config.toml
n_layer = 14
d_model = 96
n_head = 2
n_kv_head = 1
head_dim = 64
d_mlp = 256
vocab_size = 8192
activation = "swiglu"
norm = "rmsnorm"
norm_place = "pre"
norm_eps = 1e-05
positions = "rope"
rope_base = 10000.0
rope_fraction = 1.0
qk_norm = false
attn_scale = 0.125
bias = "none"
tie_embeddings = false
parallel_block = false
init = "uniform"
init_std_qkv = 0.0668
init_std_o = 0.0126
init_std_up = 0.0668
init_std_down = 0.0126
init_out_by_depth = true
optimizer = "cautious_adamw"
lr = 0.0021
beta1 = 0.9
beta2 = 0.95
weight_decay = 0.055
lr_head = 0.00744
grad_clip = 2.0
warmup_steps = 203
schedule = "wsd"
decay_fraction = 0.945
decay_shape = "pow"
final_lr_fraction = 0.0
batch_tokens = 16384
seq_len = 256
doc_mask = true
train_tokens = 156600000
steps = 9559
dataset = "wikipedia_en"
Each number is 128 + 32 x the weight over its row's rms, rounded and kept within 0 to 255. Layers, rows and columns count from 0. Numbers have three digits each. The size before them is the row's rms in percent of the matrix's.

# o: layer 5 attention output (transposed), 128x96, rms 0.0889, rows 30-63,93-127, columns 0-95
# v: layer 5 attention value, 64x96, rms 0.0955, rows 30-63, columns 0-95
# gate: layer 5 MLP gate, 256x96, rms 0.116, rows 0-11, columns 0-95
# up: layer 5 MLP up, 256x96, rms 0.109, rows 0-11, columns 0-95
# down: layer 5 MLP down (transposed), 256x96, rms 0.0967, rows 0-10, columns 0-95
o93 110:142077131117102055104176088152139115132067097077131095083155109114140139051158113169157176084136121113116142176152165116146148109136165157181107051082128060140108127124227107164157118119120116148118185106123152135092140135122156123128146142171154093165129136100113158090113131171116170143
v30 105:170118080114169175162120072124124108117078127126176178126108114145119096137134173135114138146113158146132240090129143123164110082145139145084072086161114148151087127175094071113135072073121150155156168152107136142063069162115129103146137131208107077133160138104124093113146123092132124115
o30 102:093115180130084170113123109145142135151107128115068124112183170122097084188152174182153157137145188094123113085120147082110166088136165103125080154090111129150186086110153136113207212162089128114107158127139185147146113122114089089117088125098116113161167104164077117116109127186131131133
o94 118:148122168111136180153174170157138060139173079105160126178143129075106162118094092112167122153124149125090132120143105083159109163075156111138135130097103127095100122102226168076093107105160155094089092081181096106125147129123179128123130097107135184088095115156184105171157118155093140160
v31 109:158132117073143116114143083107159140098123125092145128140091122158136078071132118088086104125112165199174133150070134091141159124120189135068112102122080118094115133074145180049116158140110089052184134074094133173159139123117131140110132188092106146119159139138184120093114098143155139175
o31 101:136152121171147074157123132139150048100103124178148121116166138167158122186109176126089153155113129135097089053093134112172077078110148171116162126114141110131142119118132061107100133170076134120136174092153132073143097146076162151091121199091148140099111146122091142155067161148161122069
o95 103:103135156146124103126133120128135053175056080089099166110159060115169059103117141076130126124115141120106137207193138109147113152113191163163157150098091118138132120129092123167092105132068106163135067118110094087147197128091113106164146171148123109137105114181119086106116122167105140126
v32 099:120155145175117145118165108072161197142133149139121187100103179166163171121092119102174176078140165088109179098091144132119150101087079078176126123160178082117160068142110111126101115127160188135103135122184117147149110076152089159125152063126106143096119048139154131130148128139159134149
o32 106:140087057069185166174136104195114088069118102123097086148139101086140120153089116113179139111118143132117080125130103092149113042141105159145157144117133110112138178096178087088164110157134065103119178138128116148094122115149130155133114146127157120156074166176123138084098187117109130190
o96 098:106081160139093044102145127179142183151113101088101088148093135131129176139109143117174144150135091143177130116171166072136161177127146121174123143045092141112089093155088144167193168096171110173197164105128158149117170134130163110150160115145107143153128091137153113119188157169130123120
v33 103:143155134217164120173142065121149109184176112160092109126130131097071112148122119119111189125126117188058109138167132103152115086091106091146117168100135114147091111088111121128136115124156131147066146170138117208079165189111095104105115153138083118106105136087189121118154109170180124153
o33 105:120124107114131212087136111160181116144122108092109048112161112089187125128152117191187101169108094059121145149131144162129193091123102083122137177153105136136147148170106111118104100094084158106178197088123134114106131122153154171108175109094075133090092130146126093130113087121150165100
o97 109:137100158124161108097168176150155048091153182080164126172124130095121154139112152053062086140132153188151079150103105190147104134098148158141158106082147151096145105165156123071085169104145131142140167141140111171120105158146133131153128045105121149078086175131169113101124155141136135150
v34 101:089166142158121153090094181186102159149076103118126098092136173103142177156120154199076150130129118089123112113035072121132119136138162136111095162119099122132133142185116147119172125123091168136131126164082065119166126182152132170119119149142102171109101177144170140110107161064095074094
o34 105:103136143141095171115147116046111157197174106141138119108116129106136136061121093123176110164155128131135152194142180093123165193078129159129087129115104112130153095129132155200078162110148145151136131187119084116155186146051178132070136146170119141108115128081139157143166127081120102128
o98 085:131117150093144165148113138090123115070165176148114160141119151112096129176097151145067149138139121088123068108142064129069085064196119098088133106207147090110143125054143126163076084108074134120127186098095200115096119150172110133125164126146126100117148135116089136100128108102094131134
v35 096:171091134081114115148157058184133157185127137151158151100123126156105123090148136137107096158195119131102158162126206164128112155163140108083134159072129203149141154127149131171176159142113146109087194090107127178138215127143096119098162130128105102150117097134109138184167137072109108141
o35 095:115144102172202169151143180161132109092126162131193160156131111133153134187109148142133155139131151136097107113081118095083095120108164122086187187180131114131141130152031178135141072132099128104135135083124135117175088151150075129130109134078131173110112165170105133054159105154098095116
o99 100:143124157124111132139127070113085156147105119091092073118152096064098146143108128142172121118219107167112183157171118124147140171116187131094134104028134074144142099104088130173115101116099112128092196086137121164115152145113160113139147113164133099103128115154157195134121125202107128086
v36 093:145131096123136189224122066132136087155151103142092168101145117116130210172108127149061213116151201145110098120141136170160131090136128119174144123153136125129069123144117130069142070107117148147215176119176114127095109131149169105149133107134135106105116108129135139134131097129128087168
o36 095:133140159154111213097151064128127124106131123106117105061168126063091057129118096173228145179125142113109108095131140081069121075063093095149101132143109143130128137137107108139116157155108134106094119117159137128137113100081105104149109113041084114144083120149138105109100138152125143075
o100 096:141158127172103067107168195153137145098160125081183108149138160102124189086102131149119145136158098134186109105047102127124125100126077098141123084088100081057119098148120115135105152129153121162146115085145115114134108164116180103130140088152158161079148107117193204161120120200115141126
v37 095:148112101158118108148072133127096106128163119168151124071198149111155160156120089098113143131100202135143093157170169152157172099123140123111175135128143106109161135129158209130090123122141134126114167082163207151119092091092115128134061178105158193131179181100127074123169175145136119112
o37 096:185123147125141159134190092125117156079152164164177110137122141142119139116143081141146179155106067094106083152153096098111105159089127061152205109093142131156085172095092128090074115122125188085160189138152065083115095123075150107128180117095138127096117143131166100079102124120155130130
o101 098:134197109150149190149095163115111116132130090160121192154132117135137100152146178093117092169166127131151188048106121107126132110106065178168133150133122122163171142186043109136142175145113129145111090176125066131177143113123127165117117143110150090094138106102122137212157168119088150127
v38 092:105182074138119136148121119118097114141088091155068120089113184118165089183135109106113149191094105125133124135128145167125095139127129172121122140181069202120128168123154182130193137101109128151115122103174114095068214107087188135146126138151169125078145106112151111174134088122145136190
o38 079:160163123108166133107043136152133169117140130143161162120116148092187138088147091151111102140167117127113104132108139087191168170115145071111110112113143136111146132103065077092092144118063203084207131140157154128116063134136130080102149146125110179123157131140098093117166113069185151124
o102 099:138136121093152196095141159145113182129137151133131133172146153093162133131147167142162141095143151116087079140071098148118137160159078121077128121113138118122122109168066146186077153218117186067126156143107108090150101166127112184152121125118135161118154104039145152175108168141160133073
v39 105:082134171195118122106059101170128115094078081140136141127099163093078103163103154201133146175175108099129179153137145125162050137150129143142189139101113108149087158185107118122126124133124101158089133212098108112081091159135150121114105129124139084076110097092115117094141086134127170092
o39 089:112153105098100180095113089115134159160149084081125151129139152052149133087119134143196081161145127125168141156113164101181176100150132105150106103122062135183177139136133127121125169095126168158135132143163173120160154110159135174083192108189073190155068123120098125122182133165155105124
o103 114:115152121099153159130174188172132145113182146119192078149076111086123103127126078154065092125134116180130108097092072159133121145121148118136131145132129103108130081111206101060121109123177171045098143110114124183126156133195133142088116082116158190141086136118146127104094114125096147155
v40 095:167163125150075134108072103121081101142188147141134220107166179141129161122148152124092108124182086136106198154149153129144111162183126115139120158138136163094150146137122112165155110171089122226082121165107116166098127169116072077153120094180170123138171129148146165127105121142094135146
o40 094:166120133130121192080162094091092144192135135128101102126161130050119151086143100189140091121121091141158130147081156193146190157076178121102094153137092170135150081171135192174096117119148156132185133134104095115142145147087085135120139080172142140118108149142117122145182077083116112108
o104 108:092143116133094128139073129129123108083153110159133139102164145063099147147148103142090124143117115165130172061107134152154184100104101066121132126149153141148130142136178095073132132168120114057102174147115117161094072190114127149118092091108126105064090121040132196184139162125130157177
v41 101:185121150092142104110193168124151112128077105095155183123080139166151134123159116145152107169110141129175116143055064113147150150144150113115168071122134090127170077151134166120138110163132173095137165129183148123171181161136102180101139124135130108206082092125114107128124079141063090178
o41 103:078115118119163106184101139161147131104129151136177153167116103153184111194096117125146141077113103137134147096160093068111098087059147166115177160157201093165097134082115053112158145139086044127129133129127106129164098142118145138101119173133192150086129106123134142125093139174100171148
o105 099:108074115121106132107157058120107101164079138118135112143127118087169116128066148147161174064160112128130148165209159088153166120112110134122150156091134120127138148089090175146120086121130067153162149117084179120145182102144116123117183165145107148209194118171094144105128082161100146087
v42 099:154132150071124175170123117122090094132104102120114195102133164136086099105112134171160127108162127148093166116118155145139076114079083079110141148067079152126143183124111088161113044116132074173158193162163076115085108108132136113162186168132168100111125174082098105136130090144128145097
o42 089:104107152175112104098126145198131117104140143084099134183119176123097081194152154153192130094092132124199107118144109110111084114090099052178098085161082110122120148096147153138176197098117121126123128090163185150137135135136075083066121125145123125158152087159131096086101116161111108113
o106 103:163131127097130155168153148150116173135156107099147091121179095042129125098130113162125159167202154141137146112078138133161168174097133142155137083060102057053116121114170130096122131159167144076084133117120109151125120131170165126094113133113186143122119138124134226189139155147114132161
v43 100:118142180099181097103086125110141165152198148094095097130083138162146097102134119211120144134153153149168137140092152099123174146184119147075100175106132169085115065100096112157078147143171116130091132123132176160110099167141082154115098124153068143049124122121168147167124142119062130125
o43 099:159152073171165135102167170118102115159091136071124098091102116104163202137134134072158106073129178120144122132176125121162108146108115136142087146172105119077160161149133120112146087083142138091178149152110099087155157141117162193103164163121159145139095104084143149109222137066104174140
o107 098:116105167098091116141079111142127099159100111162086117120141073095162117081083130109097093204126065125184128137170123115135146158097150099146062134119118101136153083122167131136189126101091061143091110125161112123132126194105159069205120117085153116062116136142137146125138097195131140162
v44 107:107123151103169116147198154167196199075119139192119172157137109112175099102141122128181135131113091140127098146060084111104081102078126113129144138156125059138169095109120113120099152105122149078153120150122090117072057146104131135160117142152127143152145082106160043100084132146163127133
o44 097:095114104068161110116110092137108060165109157127099125159125149152141107149078128129122055091105104066164090114173125108123074059124094163162125133120082109101132110142176169121197110117061052125099168117108181144118094131187102117106098132099104115107140127142127134135071166127117072153
o108 114:111149124148102146141159189131144106168143162114107159150054117172166137121116123119190112148111132116127091157171126135153106126122101179156160155172124202184155172165107159098097118097193167107151070148109132076180147087141145122123168128116117141167148137116127065094160089048104067137
v45 114:180142101094087120124088155151112129157090078159139152086128183107139131136144115129076126135141141153136193120067125093185155126098045114166172148095180050122164147152119132129091087118148149143122119199186041154129135131164128168158148106097153127146101105097098142126083114154133102154
o45 100:169123117126124171118101112172100114147175159148138077147056128078154125133107109124146124125122115166143073141154119112145067109061131093148115152158069158183140149120159116116156178106087104095169084189166157080128103128092140102095204134185176141145133118178150104100116103119059105092
o109 115:140117109121152110138137131143087197098150125119145111128101156049114142174093193129129159139180113136113124027114123133106157114100065100141116125100103166059125099198057124150161214142158101133127175153092161146122084110181156109087128142129143122152146106121120164142147178137123105151
v46 106:119106145081156119151087157145190083160090137156116108102163105095212156094092116116127132115166156148178111116059169128080130102151066155132107095145096141116073152150123081133104127109118182127140137116104164130089173096149123119096124157126193185101094104057113164147117153170067139096
o46 104:135125183095147150089161177121156125153141170091205170110113129145082137140126115105130156176163189110123138147107103175092087186067140136149081123144099161101169187118158133089140123094155122117154082132120132132111154121129137072139154133072113155215134133099180150064121131077099165091
o110 104:102133110124155179191133120159115180115145083145104084169131141139148163146109201182200153139166098098107169127116108150153119116115056134134119103139128113099137112110080139168185126154095116129090123135141069084133076143081203107125159171102157168113163075145098144178109139176153088103
v47 097:072113097049123147106146142091116133165092180145087119114109159062166100086120121103169149176103101128162106163148112163069140123098096099179117179095093164143094104146143154134062127132157109147191124095142110097124127087182156080167108075145130090158146126091148101164093171105112142172
o47 092:166160101143150059072116150133077096112097138146127108092113168112111107106120153117060118123147108110142119169129114095135067181123088097132126089113147122071101139151172139092194156111171119140136095176106185136128141128208137075113125146120164124136165112099167213081177115108100076145
o111 099:185089063145097123116120119145103169098098111106145097109141148192168129078149078151163146118109140099067089164055147159148111110112066148139103114154137168170129144113165082145123114126134145130128104152193154083156037090142142156122121149121122151105155130072109165082143126053174109143
v48 107:174125128148156132080136113174179157084173132111153083164111197131087119159111152194140130096139206187129076099181114129171075115127184100176122108106078141140122157124143177107131143128126164128103124064130112106107094093146110164084152074131088123137114137117113107110116062093126151072
o48 099:100141098075133135152075129179183078139142112117100193142178089141113066157124115114163154141111077105087127137158100085130081045165125133172199139106139116075133161127117055113112087153083076111066145109114133173148115144125129163121126148154108175097124132127094099107094177155132136129
o112 102:132113130122157093114156148154145086160137150101152114088111112141109113110117090092086162091126059149164103161181095100128110193152213156132150125094117076091100045103162161128125070126155140125101141078088129159138186171134130105136138110112144128112082117218138083094087103146107170115
v49 104:183130100152136131169133149130132122164139174184090145085178189111092142145125103148147158152140089087162047113191147115127135118161116154137072135207147165129141115182112146151133105076137098127099125122188115123090188103112112090121172176194148135102167129086092132161165149171123164128
o49 085:089129088100133123150152129180159126136102098056198112159098111096137054129161071137128132156160115096113132100176079111076116098099114064086134108135147129112120187100160134106160098103101179117157142118128122184101077102148153110164090060081134123155111121128132144078096157108048137137
o113 111:147088138068161155163129167127113156151152153126164140162163164164130157133149141097200181171103121090105154106069101149131104135126055185088113105113129115145134126145118159184114173157136164077102150137155118131139094146074198168121126078147159152065142122057139148178145161145150106086
v50 103:160102151159207144127159162123103137143055115124139095107148129134073090134125089127113106159125109134191157076124149077072098103180190087107110140175088149119099122136135080106136124116172104133131099101098095146151184099107135114079182163116088083090088121108085163085107121132171147192
o50 094:087089095109132130180066172150184083129131107102131188153143126162094138182109175154128151124162147115094124079123078091179134078124148165130123084099163086111160140080168092146118151126101078135099139110130120179153118131160168178112121154121120169222137140140106133162101187158139182104
o114 112:166091176108174121129198132112123100154083154087165076150143102085142101104129115130175161081082125130113105168131092131124081159148188185103099085072097184100138107071149121179087096083129149130128118127120138128108123134064133118101137104159145152117116175139151048087104180133143105081
v51 093:128165089155105100114184140156193108101124090093172138187133114118142113109125165113139161079169104139090099151159130131158045122116071094152169071070090157127156148086148122138132110159141134124156193099159103101161084108135113162113178123122138150187167158091079134171140070161171124106
o51 096:109122156109125111121095131160173135111146152083139141193153108162165069202166169118191104116025082131151156141139098132130128064168135124182198151129100147118132141132120090103081092147125095148095107070193147159118155122109103117110111126130066135085122109165107087102092125147151117123
o115 096:112095127106119084137129122125151147195108144081120143077128124085097137121136136170071144083159094112180177166170173132124188136163171161153172120098147064092143099096161145085139072179165128132110153104098127156087152129172112083121109133130130160195115149220090159119104096123102154129
v52 106:096152109171147147157118135117140172102135144114139106120124192099091063126152133104184165142118181163162123115092143123185142126124171157143152113147103023168082083134135120079147132083152190128146142089125225135144140178137148141109139177095158172129123107100104101114181102142131141079
o52 085:085103089105109056153098095125139161088143134165138124131122141165130139165152126117120126179081108159121100165162075090132151136070124156152180139131136168170141200135158071125111111132123047118161166159150134140166173065118195157171189085137090150136073165122131106141095120140151162107
o116 111:127139101096159216130164136180116055093109104167110201182074111175126104156089133098128119113118167180100115166130079144155079172093135182135126185126112111118096135121119186119117082132155115109130108162103066137132130139138106136091113122068152172120118084161132066114131126147148156079
v53 093:116117162111075137137140114167198127118173084143142152139050154156113180097106145170161160090161160168080161143141112171128153119100129135160095169091131127080104161139141181115104143161120161119067169182106087098145060090115114188057160051140102137128113119129123115107165120135121119113
o53 082:124124113123168183171092138159160085100135120135120120120157106132185082164103117107192161140142142093124110105120137038115052047125133161121168112115120073126137158128145067062148102178097131122108173088117104171128114131093084194109118169097138138080112174140120133111127179145147114156
o117 103:113135137113103080123149112183161169168154098125123074118106124114099141124117148146125131110183065132161122114191147093137180152143193115185151103076154063070102080129103119123174145124137107170154130058102126186117209146157151113140151131132131134158100114207120121108106132169086156163
v54 102:194175169117133137155151148132191163102217131154141094159119143149162144146106124160130177120116130162051154113177118108131122111073148095157136169130122121124158180160140134123162107106139127162092154187147077158154077075124117139088131070117122181125127123114162198191133066114143130118
o54 099:108119095103142200150102133146162081170121127101103142132144115153124083177132105117144093108100092065138122101105146121130108004149107112172176138139111064100135156130159105110121065131072085108143140118138120186125166117102134147106133082088094141102098144173059083138100182106120131098
o118 104:108152130086104079099146141155182148182157135116099110114101123094129140157131187149097129141158058118183089102158136112118183150138133115154145082090123081044108038151137137135181154148130127147134154102090132201081142178103118092181144103102150122114098125161108127166113152189108148161
v55 098:116162112142088155110138141147172171095117141098159164140124178138150151094101082179062132102093149149122149105143107113139115140121137082152102169070140190085115132169116131132178125103171176093158137112113100146179143090156147191042171135137081110093092145124081186171180104078135140134
o55 093:096134063126163146182091148187190112112146112143127159152152106162142093175096172115146150165135167146122102110142120053118107037106149126183163132081118093113144133101060069126132130152075121125108141111205105155141122123122148150111133177135086139121121148140073119100131200161156138150
o119 107:133091141104139097113157102141155146200072120074105062122144123117118147117136165151136158076144085119151133151173123099095142185133193142129098074061139068100130079123102136170161115163114127164139195087117147148056155159124127111169148120129128129185103117193144100083082137161103148118
v56 118:165147127190132105098206140140170171079117149069185155079101187135089152135044122167167166096133149112091143092142131117152116126143141096169127101136148116103161141142146116153112112138178176086095101132131107151111075093149141140061119056151096119109062113154093106138160131137171129115
o56 114:097101112089155144192082101204194134115125083116130108146150100134179086169117142124162149130127109121093132131158110062138104053168122157157188149108137129131132170101153096070137110146122084128113159076126102182138109143166148156112073160140100142143129154180075118101112182144110183180
o120 111:104090186111130095119165135129164142173098125080131078143116119115133148122134132122146166086136074122172134141213145071104108192153206141168148099069102130118101082127134152156160106126154110155149176079104154175108193133137124101168139149147132139173104145185158112074106144157062160134
v57 095:156106138087116134164101115122095099044087133137162079100155151123091153082190120142144116141142205119129141150152171143135130132123142163077166121075115155151135139087102120143132075107121097147110196108212158136124159174167106101125115061125096094137151153158127143163089113131066141053
o57 098:149196137157118105080174121110116152127129194146111149196070143184118110134158157153106165090089102134086122110108135105068091159129122077150145111194142125162063174137068187150149154131133114128102077115105167088155137135116119102154137125142145157147189059120151117080183104143118148131
o121 098:165124116125106200134131097121119109098140101179153110102143084092151127098113091137072101186152119178101171104088128161103139152044117087077096193133107074137089113096140108155127111136143132081064123135090119150118079114155148123061091127119164086059176121108134156158136140170139160158
v58 097:108181126150122094072106128163154142139092159094151090147190139108121062188085139086148107132122108143093091140134105145075084161099117167100114120141134104165152129189149120139181152162178092095156103127133084115078142139133109113169128172116116188106107187065173111164143167186076110131
o58 099:123144146069123123115112119082144167197174114137119059111157122122152135098164092146106090092130086130155134187114137178151174203181108083098138131146112169125127073133147149140121107100123153110169170139185167111098186129117152045103145109183078131096126159092096126141122062106120112121
o122 111:120086103125167198185083131071119142096149158149126147117132134168107119168151142101076106101099222115115108161077108115127060143176118129096159122214113136183151166123142141117119109210130142109093135190148146093155092156139087155170124132105152117140134140139128150156163110063124112132
v59 105:146157094194190091170134118095157096146122100145072104157114160160081066115133126150155141126113131085095161105168086132125152128121124161117147177137125107116161105095104097150152149149175193115096048060179167184108157177137175150135123155146074091093078105111156158101132158116118117110
o59 101:123102083121158157144097109151139175128170106113100128122103077098158156149123117113167060145138129106117132123199114112161175123165106107164120168184160116131072149148162034154150127097101078126142144140122178129090093088155166150092142145161116109127099145133136115121206101112119186225
o123 106:143062174125119111058195124143140055137132198133147086158132112157165157090131128063114104131076194140142100164162110121137124183147181144100089134089120146096127117163152127169087154106122133129143148179152084129125150168082128126147139077094132149136119156090154065072160112175137104130
v60 103:072139115106171104136159137157106100146069163095139186129159053146144073156093125163160143147168097106101184145084108149113151136169141109103101075140100172150096076068131110094067109151162121136147138089160119096160156146116127092120181122188112116144093091107156140094097194166083138132
o60 088:129085124098132088153115159131158122186085073095154127085112122095175127153112172164142123083096131144131160154073073135160078193197118172121121138127173105118119097123136123128181175155125077135138124119111183137129127123188122119062053167156153121151119139122177166146095111137154203144
o124 106:140092146137094113158165090149089110145117065103134134097153132124181159101104123114198104116088130094098182231159106095172124107158152141159090052137126145101120152117153116113103036108110126147143099114151082068135147103079134102125126112207134154130190140099161153131149119140137125108
v61 098:139120140108120077125108048120140153147108136150113082111154101115144128165103124111174186149109196132107081141128112068172173086070150123146082089224126112153129142104138133051179148065083143114143104082103129157112115093108117091140138133088125162129119134159142148089136132118183095185
o61 097:154078113115114188171130121109128111128085099196117100081161131126079144123148111128070167153145147132076139127079115171147111142120143143084108131113127078132096141121139102085127106148168149109153136147087127104035103118047168073182127109083137052128153150134134147150092132114088089057
o125 105:111187152149130154129124198101121137103155090123125156177106148169138107152116157073191135198078167136127111122098072133103072135149075169098164139150105139138101124170054139139103156108094165131159052150158129125206123114087151121134149143140118117089139101108173136152124115164143052104
v62 088:130166108136121110146048089111169094127133094101085128079105110120092145153048157091161164134065093177146160159166095132155179145149171142104154147154098087142114111093111166122160091138112115174123152135151187147096143184120149108143109066128111148127106083129096180098126174074062148133
o62 095:169144124144116195114150083097106171160137106135123082075128151093196109040176105169122087150103119151125122134095159144156169196096121087101082145157135116189135143161194088101127183110153139136162124142104114126136120100072174159111154123156111101126099163119162113117144067098146184120
o126 095:103168097163077150092144146137122084066189124138168136132102194139156146110138128106098122144061166175133106115105112176182126111134105094132117110184154089136086159145192060093143125116068113125129110163145121150176153159106139142130128092137158120115147097064159180168079137185116155179
v63 096:170150068097166102076124152154093133124163117114128140105135125122176132118078100165093166117072159139181162162046143105138114115125147078133142118075169145141123099095135197114099116159141198105115110178135167144149192156087115115109101099091129146171102117089155100195153119184143121171
o63 094:131165080140135128112110099207165091112117107113158124108157099137173094116108111176176128143097069124100141166104111104151099108128088103123175200128153145161098117098071065040125108109110108121195164098174100115131085125143181147085145172142151140090104113143167128122060154128113164115
o127 099:148130115139158140138122125148082110127047141162090130150083124081146120145114186121134105088190074088107142138202097096139149119139085118181104103122103154104162096180039122133160137126161078189164178114135125113117132123140078112171136164129107060160116111150162135101095124183084157142
gate0 110:138172156143162158082144135104112099170143088146114152120117127152124095131134124106059115139104110143080099228093126150130131128103188136164119055142097125135109097133194132171133134106168081167152075170069082066145096144124109101104154165117154136188102165116143064084116115160095127121
up0 101:117085105109140124144120132210095153091135106140148111145157151164140083107140131162207120116071152134137172122085100086147057074178129130112156114136158117099094137146156081099160069128112125154157138088173144175138160094111072129144158068148134105129126075145163216149105139083091127139
down0 099:102132154090179148186121135181164090103098081105134178113139164099177111185112092123096083135130146176122141155070105123144111095110144150093081087081092061124175125116236111145150135090137139140142112117080083097147163101142096147084104109130087124112109205132141143108125132131145164122
gate1 111:138120119151132132077093117098107129129172097104137141055158076155124119155167081096154056140166142078073110103198170114092117159092111118147110164194088138125123112110140084138105185173154138134145080100179096093154093136145170165163113128130126152082092140112175073131125182102160145165
up1 106:134112164144119136138103177092137169134187127137164151140129070124145108198190124057141093066110152164089132134161170117095115145127077117072120114124085141123170093162134115158098103118158147039171090107149111132138137121127114074155132151135093142070050110134124090141133153094186111168
down1 104:132110089098130122206129158126121136122127129152156170140079152052101112104156144122131178105123150152192090143110151119172177111142148177132139068082160089092112125125066148106129101111171085095150052108105123160070182127135147126140169156112171151111167096116156208147168166121122156109
gate2 092:194152160117125154077099111168085100087119143176193101156044167069155182101080118128148166139114086156120103120170134167124131154123130098090092100156156194105143137081112140087147130109140137143170136175097123070144109087153117158089096062130113153088110122103119106131097130154100162171
up2 096:152103106113117153092164155092188090171134130142146152113118059144161156170060102097108094158148129138096202117100148153132199113128117092131133159140072120047137172123129135099171108155114105181170146122160193063165101168162116130124150154094111149103134157068103157133132110153115093153
down2 092:195161102162103096140100080115091083131160147085117160054138146179116091155160115125114125125160207179114068133139171122101143133120136178143137127078177153165158108143174096168098186121121158090074109100099122170128148163110139145102130171164075090153129105094097073139160134102150113102
gate3 099:100142102157129081118115097157165093132092052107136144110109104129141146145162119143152123110095120181086114122095080118147134104166163128201128165141096168077107085118111162136217135122134141135103192116102181087092159130134126100118197104117143121149105125178123085035092145141078098095
up3 103:130146142135127124106116128078078105133103086120115132104129098117148117140106118077139090207128136062115114165111173156087167197068082101141092159121128152105157079184065146059092149130153136064160131161134071104087092097110153144161109121172148161111125155095112135114167152139165125064
down3 108:157075136107110190129151147083123134085144168149102136160135128178082066163139068116109140131150139137137101090149101168169101120104161193138117119182123119112131182096184118160160125173097085151096108147216113142188133124096163120172105151133079122143146089161085118160089080162102101157
gate4 093:165123127154172153101139178161127155156124158169162149112099104156152164128175137123076186121149143121181162162150079120135155106117082106147190134089157128169110145110155165114136098102132150189117155151083174145124159224152120080066114105171152138138156143182085188084112109138091161133
up4 092:133135105151110146098109155100098100170113129090133133131118102178109165111107140177084084148122100127090159212145076177098076108176148193186145131104135188111126174103126116074155136132089133120171057148153112099113131126112155150162161105114154117140164112121064117078158177091086185144
down4 095:176188078137145126138119174123122101163118118101151153117091140106132204135176176125053089187107142125144156136119132115151145046133094183157165142131152160124166144174050165106151083089126125115158128165193161151154121184152119124127137077116147129116193143145115123099145114158097147085
gate5 097:155116155165120084105103198102091128213170198155114139104122095164177156123098126194118161144105083134160136140129168077085150147151173108107140123138151164115098154121105201119085100142101160157102143121141124105083111112150089160182127126106151173199126107157075079114135113111170133159
up5 102:079101133109166143098193100121154087144139112140196119108153099081113129113151134116102147121138077100134117084107110108129152189120143105129083181118164078115158101191139118200115128152109095091163182128052056169138118100134146108147113113134151138148131159217093113114150109160144128061
down5 106:098117112120126132159099105146096120148135131122057093145160135158176145151058150108136137094076131073123155119089064103109095179156125145138150084147120119069110086097029136147187122099072132173147147147202163102153123085142111101097138150105169078139133107079137150131107134066141134145
gate6 089:163178138171135108123145156124145073122135146148130088089076090166117159107074136126073122103129147166127116125158117170178168181124088136125131141140184250152113107102131159135143122124134137133070145192200122106147131136146145168121185164109113165136143142109113068070166110168124122099
up6 093:138160103105135175115116098100160129119162193122173105086121118121107148100137144168136199082148114189179147101102158139131125162128129119151201072148121134131077070102133146226118139115165141140068125135131122156126171131126133095186107137153075131116145145176111108101040104127165148089
down6 095:113104119131107137171158118130110189122178115139092140148125115169180113135152121092169162122108147063177121159110060126104068130099136091167153096085093146087098144147115127109102184107084121130216101083081141153109100097140074098079117094113180092145122129149206127140117186133132163137
gate7 109:140153129149192186104150103162158125108161112175147110157149157168176155098139126139147173171172162092124121156114160092130119162155089106083115189107172147178169106145127140133096153176157132106113127148085096110196091131135112100148154143116105113148193117095120076086139087205198150089
up7 103:100145115181113135162128163082131117042096142128050178126127164116093182165088116128110149073091086125109083174162153184152100108079173116135172138116105162127097176145101152132139122148071139075120100119151146147106125099087089158079133100119138115112074108140116197160091084137101138112
down7 096:148128169088173142162138099173159125182101132101144124102110100171127159093144162118143135106126087107118076174132101209134113045138098087126123129174108153130176108147194089098156120128113122108147198133165155099177087165159141163071141134113186151124139144165103091129082117188168098139
gate8 102:132124097138128120174143173158145128115129143105120115148053108176079193074143107146126084087103141082100135124154058115140152045130167118164069153138094139200116109103123098176157153077133122150103126091170080128091119142134111094142092152118133108182180083150146133101130076097086132091
up8 095:119095131141138159174098189156181086117084154173138121150067172149102178120178102105127130142085136161101115064152057107105185115096232104122123188131110118136131097088108107146114161107106185131132159091169145163067133087129123112118109129118102083175121124140119101153109105099129129092
down8 096:109097145103111111089104185111147142147094116167132112110130145137123104147126159068129163161080099154123133101122134059111176159082167093133169145108100177152099102106000146111092139162109174094158161102194142131096159077108127110146139142114103100135162127150109141169129133120145136130
gate9 083:068151157068071130149089159107161108152149135100143120144113165167148120117149141155134045120112145157114138145117198128197132174107194113144100126079160095154100120144096080175134159131135167139156167056150178150160189090095146146107108151124155164120139109119167125112088115062098123097
up9 089:136110149100157104095125143126098128146080113113074144102163065069156179179093068111066125142160095076103150139176114130126129127109151167135134141128087150137131090152125125101090109194129126067109126108172149073056080178141102137171113176178093114099128175111127153182149131156089155105
down9 092:098148169153117110152138072148152154129177109144111132119130120072079106101143178123113122132141075129158122112062104156120117138161119083186125150157183105099139140107248079114125137095123116123165150103121167123219132116138094101069126187131162125115122123131152123036124147147121164132
gate10 118:117146141151116118106157145081115165070167098110129163118172119127129091104159109099075161109136190154104148097152187123185172158135160134146096104115119145130137163174118129119074146179182199122128148114108182086050160136080112145133122150098183136114175038133109122130157112105123187124
up10 107:047168112057059083147108200092171141111158125152126127155117095145109109147217124099145110138155129091103182125115160158170133114172194158094142125165087134143142172092119071110117117151052116129153106130083118101140130088120145163120097170142113117149106177137095160080128129118142110121
down10 105:195083149126126110102128110133106087196110152098156156105069115099160156111035182131164111147113137127186086146073094153108192195123033156106161125172128121113119134121043140132103144147169113098107125152168112154135102133174133098144128103104137129114086119128136107163151125117106129153
gate11 095:146149137114124165131143078147168113128146108135151204084157131085182108146125179135062084095109168161080168161125101119187177140163147178144167118129106133091097132114159074076146112135143127119124153198106154160103166117201136128084127158100165106098149171134123181117155181101123157174
up11 097:101131131143056100121130086131098121100098132158124140110121061140146117138151166154124061157109140120166190155117082050141123172173190111177159094153170070139134157095140114136143166109166089118120113101020133130135132131169169094150127176148127109137171146130120121110128142084133183175